config = dict(
    num_hidden_layers=8,
    hidden_size=96,
    num_attention_heads=3,
    num_key_value_heads=3,
    head_dim=32,
    intermediate_size=512,
    vocab_size=8192,
    hidden_act='tanh_gelu',
    norm='layernorm',
    norm_place='pre',
    norm_eps=1e-05,
    positions='learned',
    qk_norm=False,
    attn_scale=0.177,
    bias='all',
    tie_word_embeddings=True,
    parallel_block=False,
    init='normal',
    init_std_qkv=0.051,
    init_std_o=0.0127,
    init_std_up=0.051,
    init_std_down=0.0127,
    optimizer='soap_variant',
    learning_rate=0.00847,
    beta1=0.95,
    beta2=0.99,
    weight_decay=0.038,
    lr_head=0.0101,
    max_grad_norm=1.0,
    warmup_steps=200,
    schedule='cos',
    final_lr_fraction=0.0,
    batch_tokens=32768,
    max_seq_len=128,
    doc_mask=True,
    train_tokens=143700000,
    max_steps=4386,
    dataset='wikipedia_en',
)
Each number is 128 + 32 x the weight over its row's rms, rounded and kept within 0 to 255. Layers, rows and columns count from 0. The size above them is the row's rms in percent of the matrix's.

# layer 4 attention query, 96x96, rms 0.2, rows 0-31, columns 0-47
size [105 107 106 104 101  95 109 108 110 100 103 111 109 114 114 134 101 110 104 116  87 108 108 106 118 109 111 108 106  96 130 111]
[[142 123  79 131 108  84  85 117  84 133 122 164 166 128 137  89 121 183 143 112 170  92 136 128 140 139  65 122 100  45 130 171  81 129  93 159 156 116 164 124 115  94 129 134 123 160 143  95]
 [ 89 150 159 134  52  88 145 121 110 164 129 179 109 121 110 144 152 101 146 101 164 131  90  93 103 163  94 129 163 112 107 108 106 159 168 104 149 168 128 145  85  93  99  83 135 120 107 133]
 [ 50 117 229 131 113 120 137  76 177 182 196 111  95  83 142 120 114  94 121 158  94 172  82 127  66 120 124 150 130 130 182 143 129 139 137 102 160 153  75 176 135 170 111 143 135 154  86 103]
 [189 148 145 122 120  79 159 187 161 155 125 123 155 133 173 146 120 138 111 102 144 124 143  90 106 144 104 128 118 144 126 122 158 102 153 108 223 138 181  83 134 116 121  56 150  99  97 155]
 [ 98 103 117 106 157 121 117  93  92  36 135 105  99 133  73 134 138 145  94 154 143  84 121 181 135 194  55 122 127 109 153  95 113 115  88 182  61  98 134  67  61 151 128 125 197 154 114 177]
 [121 133 155 135 167 168 129 234 147 117 144 120 117  99 101  97 116 124 174 128 158 115  63  99  67 167 102 141 125 142  78  92 174  94 157 113 132 154 120 141  47 137 129 161 190  89 150  70]
 [ 96 144 114  62 153 118  97 160 134 183 129 126 105 152  92  91 154 129 179 123  65 132 118 105 170 131  83  80 145 188 132  25 145 190 132 142 160 127 118 201 117 120 118 181 104 126 132  98]
 [ 94 150 179  73 105 112 117 110 145 156 155 126  99 149 174 156 117  94 117 110 129 117 106 131 104 106 100  84 129 136 120 150 169 125 162 170 112 169 142 127 144 122 100 120 102 124  86 120]
 [157 107 154 108 155 143 130 130  56  96 136  96 129 125 179 115 107 137 122 149 165 120 120 177 125 147 100 130 125  99 115 103  95 132 142 170  77 133 185 162 176 181 137 160 164 159  94 165]
 [109 139  95 131  80 168 116  91 121 116 152 111 126 161 174 145  88 157  77 168  93  97  89 183 119 126 112 141 137 139 132  92 115 154 122 148 164 131 163 153 140 111 138 145 146  66 154 165]
 [149 156  96  77 131 133 110 121 168 119 115  61 117  75 142 154 103  73 143 105 149 122 158 100  88  94 112 125 164 102 115 101 103  74  50 116 183 147 145 161 104  14 198  99 134  78 157 186]
 [172  79 110  96  96 120 112 115 125 169 165 155 150  89 141 174 112 126  94 155 126 103  97 142  69 138 128 179 169 116 149 120  72 102 124 109 119 103 196 135 110 129 147 111 155  86 159 138]
 [ 90 198 146  70 106 197  65 111 114  86 170 145  99 129 135  90 129 129 121 110 138 107 157  84 107 150 181 141 142 180 124 165 147  96 174  85  96  94 148 188 108 176  83 108 113 148  68 154]
 [149 130 106 114 154 134 113 122  74 123  81 142 163 113 171 157 116 104  96 126 130 101  55 129 130  96 118 180 143 153 152 181 142 114 144 125  97 159 193 146 139 115 206  39 193 152 179 111]
 [118 161 155  64 159 114 136 152 149  94 119 155 152 143  90 130 131 139 169 122 138 127 115  51 152 193 141 174 125 181 148 138  99 130 118 140 193 132  89 132  81 152 168 166 163  86  85  86]
 [155 118 171 110 136  85 148  59 139 166 145 100 124 137 167 114 148 131 129 147 103 126 102 110 195 108 103 131 146 152 159 108 166 186  98 163 137 134  89 146 173 131  95 115 143 156 151  36]
 [151 193  69 124 169 105 127 148 142 149 114 136 134 144  91 156  55  59 121 161 136 132 104 143 141 128 175 105 144  84 130 190 150  58 136 116 163  70 114  60 111 132 108 136 106 174 179 172]
 [ 88  86 108 168 101 183 146 128 143  61 108 122  91 152 190  86  62  77 128  65  71 141 185 114 112 158 119 118  99 123 151  79 185 105  98 158 119 142 116 190 114 145 117 174 168 124 121 120]
 [107 185 150  85 116  81 172  64  92 118 117 120  87 111 188 146 115 154  89 130  94  97  98 120 133 164  82 122 159 148 149 159 124 148 100 171 103 126 122  73 168 131 142 148 100 140 146 107]
 [176  88 132 141 145  89 130 148 118  92 153  73 118 189 132  98 131 160 180 101  58 124 133 168  92 199  98 103 154  96  91 107 148  95 132  81 106 120 173 138  97 159 150 122 156 127 154 115]
 [149 107 122 111  95 152 109 128 179  81 123  95 144 119 128 114 145 114  62 164 122 120 108 143 114 137  51 148  89  96 133 157 177 116  70 162 144 104 129 153 129 128 118  85 135 166 168 117]
 [169 133  82 148 109  90  51 119  51  92 141 181  94  88 137 115 176 197 119 171 107 125 165  83 143 157 116 123 103  64  98 109  92  44 116 141 123  93 134 167 135 113 107 134 114 176 146  75]
 [ 97 156 110 132 120 161 108 115 111  93 149 128  73 119 128 141 148 139  57 140 123 141 174 122 196 118  78 146 129 163 158 154  69 119 111 149 144  75 171 141 112 166 125 137 122 100 158 189]
 [164 160 125  95 151 153 133 131 158 134 181 156 148  57  92 142 101 129 108  96 108 171  75 139 121 116  86 144 120 167 134 121 156 145 170  87 163 108  97 164 152 201 167  57 117 112 124  84]
 [160  85 134  85 132  96 128 155 103 127 106  95 182 137 121 149 155  69 132 162  92 134  71 192  92 204 100 109 120 158 184  97 105 145 167 131  90 180  96 121 177 177 122 113  81 159  84 124]
 [156 150 158 168 130 101  88 152 125 101 166 118 122 107 137 174 127  88 136 156 124  81 168  76  68 106  94 122 110 101 117 151 142 102 132 120 107 104 144  86 191 103 151  71 162 145 139 199]
 [146  74 149 146 160 117  59 163 102  92 141 170 167  82 114 133 107 151 104 178  93  92 134  71 106 140 135  93 125 151 128 159  88 133  79 172 101 153 151 187 189 107 140  89 168 135 131 127]
 [133 203 182 122 106 122 137 117 104  95  61 125 140 139 103 170 118 147 130 160 151 146 109 155 150 130 121 178 141 136 117 158 175 159 135 129 144  90 102  89 115 180 136  87 127 139 125 131]
 [112 177 123  93  79 148 106  80  76 173 149 157  87 124 145 126 200 163 113 118 129 114 158 159 127  95 118 143 171 135 148 185  87 139 179 121 125  96 122 105 132 216 147 118 112 138  90 112]
 [158 123 135 195 128 149 186 133  88 108  84 112 174  89 151 103 154 124  91 129 161 124 124  88 152 157 128  79 180 119 111  93 135  76 101  86 195 117 136 120 195 121 193 173 112 150  81 118]
 [ 91 111 113 115 105 187 194 153 109  96 139 170 135 124 155 128 117 190 128 187  95 104 134  73 155 140 122 172  89 158 157 177 106  44 107 133 107 118 166 123 127 104 162 156  93  78 133 150]
 [168 147 137 167 140 108 139 166 178 137 181  99  99 157  99 142 148 156 168 119  95  91 140 138 124 102 135 178 107 141 145 118 108 104 167 157 148 156 108 132 114  81  60 138  76 160 126  62]]
# layer 4 attention key, 96x96, rms 0.199, rows 0-31, columns 0-47
size [108 105 112 112  96 112 115 110 111 116 114 107 106 117 113 131 111 113 102 115  93 121  99 109 124 101 122 115 101  93 116 118]
[[146  80  90 167 175  71 122  92 110 118 126 115 115 130 150 106 112 163 151  92  87  60 134 143 142 186 117 139 182 110 144 163 144  82  97 154 140 156 114 113 139 152 130 155 129  58  70 155]
 [ 69 140 128  88 104 132  89 126  98 177 152 165 128 162 154 119  86  85 115 106 109 135 189 164 105 108 172 149 114  52 142 131 138 143 104 103 164 132  99 107 160 139 131 200 109 184 144 105]
 [ 96 140 197  38 129 129  87 166 150 158 145 135 112  93  89 139 166  92 120 141  72 133  85 109 107 142 115 148  97 136 130 140 123 145 100 141 127 133 151 174 113 175 111 120 141 108  86 125]
 [192 168 136 160  91 108 119 137 156 133 118 137 124 142 170  80  93 130 141  78 119 147 127 144  83 165 148 129  71  63 125 122 195 164 134 120 142 162 131 110 120 140 112 139 142 159 126  92]
 [ 69 104 115 136 161  90 141 103 102 112 118  74 132 127  82 164 153 103  45 109  71 117 184 135 142 185 129 124 134 156 123 122 145 173 108 161 123 143 126 117 164  78 121 164 194 118  86 127]
 [119 156 138 112 150 175 124 151  90 108 133 101 153 143 100 124  77  87  74  74  86 128 127 129 132 142 147 205 113  89 150  99 186 112 135 137 105 157 136 103 135 102 156 122 171  80 125 138]
 [ 91 123 161  94 126 161 113 143  95 196 130  90 132 100 114  96 137 109 143 117 104 168 147 112 175 132  97 131 106 158 153  78 185 161 128 123 152 121 117  70 137 134 172 160 144  94 180 154]
 [143 160 126 115 104 161 104 139 100 187 116 126 116 133 137 140  88  93 175 192 120 161 134  92 163 137  78 115 133 152 120 161 132 123  75 146 175 120 112 112  86 144 138 175  98  69  98 142]
 [166 110 131 102 131 102 103 120  76 125 144 134 143  87 143 133  93  87 148 129  85  95 128 150 139 144  86 118 121 116 119 100  98 177 127 178  95 147 133 100 134 149 114 158 156 241  53 102]
 [137 166 114 114 101 165 176 144 160 171 163 156 170  80 129 137 134 165  90 192 104 126 182 127 121 100 162 126 152  98 149 101 113 141 131 131 164 124 140 125 170 171  97 133 145 125 174 139]
 [ 94 157 148 145 109 124 147 167 183  79 152 144 130  82 156 130 103  82 137 121 122 212 141  98  97  85 176  88 126 111 104  55  48 116  97 138 162 109 122 129  42  99 116  83 137 100 145 171]
 [114 109 131 111 113 107 131  81  85 159 105 122 216  91 155 154  87 147  76  81  92 177  57 112 162  80 121 143 164  70 156 159  53 100 123 151 153 115 185 124 140 123 117  89 145 107 132 151]
 [107 125 125 105  68 150  98 139  67 111 129 146  79 185 207  94 167  85 117 135 200  60 143 124 138 135 219 124 101 105 113 151 147  84 169 204  85  84 143 130  90 130 107 170 155 146  88 123]
 [150  42  73 155 135 134 110 191 132 115  90 183 126  43 153 131 134 139  91 160  98 138 121 113 162  89  77  98 118  81 111 161 149  98 164 154 110 105 107 121 137  86 144 119 112 161  94 104]
 [ 80 131 139  98 131 126 140 127 116  60 187 106 134 106 108 146 126 148 190  96 144 158 204 136  83  49 121 148 131 158 115 106 175 149  91 178 152 129 110  97  81 141  72 185 166 102 130  87]
 [161 103 161 128  94 172  73  97  98 158 159 148  90 169 135 110 165 129 128 184  97 122 152 132 176 176 113 112  94 151 201 133 166 118  97 121 102  92 135 191 200 110 143 112 172 119 129  94]
 [115 175 153 195 173 119  95 155 135 152 109 141 130 140 141 168 100 105 136 119 120 137 121 138  86 148 160 128 112 144 148 215 120  94 165 108 133 100 133 178 118 100 101 132 108 162 158 140]
 [107 182  96  96  62 108  95  99 159 112 110 150 121 119  49 158 104 127 108 114 108 131 130  74 123 149 121 115 102  95 151 123 194 143 155 183 140 156 124 172  76 136 124 123 124 166 101 114]
 [100 132 137  92  81  96 177 170 124  98 162 144 140 118 184 121  90 146 112 111 128  97 133 132 136 165 113  80 189 115 155 135  57 143  95 175  97 143  95 188 119 206 174 159 156 105 146 125]
 [144  83 134 133 121 120 112  70 121 176 115 140 128 173 178 139 111 111 116  96  97  97 174 115  85 145  85  79  94 110 153 166 130 176 110 169 114  73 120 122 140  66 134 154 175 102 128  69]
 [137 116 165 145 132 141 110 107 126 160 113  79 131 152 113 104 104 136 103  93 134 179 102 180  96  92  90  76 115 147 138 125 100  95 100 145 140 132 143  98  99  79 154  89 146 115 140 155]
 [ 84  76 121 153 152  78 117  78  64 160 155 150  90  96 172  92 164 183 118 141  79 139  99 100 150 116  97 139 195 165 124 139 131 109 115 154 134 109 120 153 121  96  89 114 122 162 143 138]
 [ 96 141 142 125  58 113  91  71 102  87 119 169 101 137 139 164 159 105  87 111 178 110 167 147 165  98  92 131 124 156 137 111 120 136 117 126 142 116 153 126 105 151 130 138 145 125 128 147]
 [194 163 149 190 127  79 108 151 122 142  99 153 148 112 117  98 165  93 153 147 154 144  68 158 175 147 138 132  48 155 130 147 167 105  94 159  77 111 110 127 124 164 101 139 162 131 179  74]
 [163 159 147 117 151 150 120 145  99 186 124 113  93  79 173 105 136 121  82 156 107 135 126 224  55 211  85 138 130 194 176  91 133 171 112 149 135 142 122 147 172 126  85 118  84 136 105 113]
 [114 129 163 149 125 101 134 150 130 120 110 131 126 211 201 105 112 107  99 172 118 126 156 105  77 145 120 100 137 128 107 107 143 146 128 111  76 133 126  69 137 188  88  70 154 152 187 121]
 [125 157 104 162 133 104  54  97 100  90 156 177  75 112 153 129 156 112  94 176 104  79  97  91 126  96 122  48 122  99 126  80 158 180 112 160  92 182 151 101 143 101 118 133 145 163 103 108]
 [147 130  86 138 112 149 123 120 112  85 109  93  69 166 154 116  97 136 137 130 118 146 108 200 114 155 146 139 122  86 149 164 159 142 109  96 108  94 162  83 151 128  83 150 130 126 157 173]
 [141  65 168 156  84 204 136 106 107 144 104  98 101 182 121 159 180 106 124  87 169 100  78 176  84  98 145 125 130 140 175 135 101 128 114 106  91 154  94  89  94 136  86  93 146 146  93 132]
 [188  91 126  98 118 142 195  78 126 101 113 145  63 115 111 123 122 119  84 134 121 104  98  90  73  95 112 117 137 160 143  98 117 129 179 162 147  90 109 147 137 134 147 177 141 162 144  86]
 [102 137 112 106 131 126 172 112 162 147 107 147 133 111 167 159 112 116 106 131  65  99 120 104 130  87  99 198 157 173 138 143  64 131  78 141  76 148 148 141 132  95 142 206  99 110 101 151]
 [147 176 196 156  96 101 212 182 169 154 158 119  93 170 122 104 189 172 196 127 151 112 135  90 158 166  97 144  38 129 114 154 128 108 151 106 182 150 167 125 163  90  98 111 140 158 139  86]]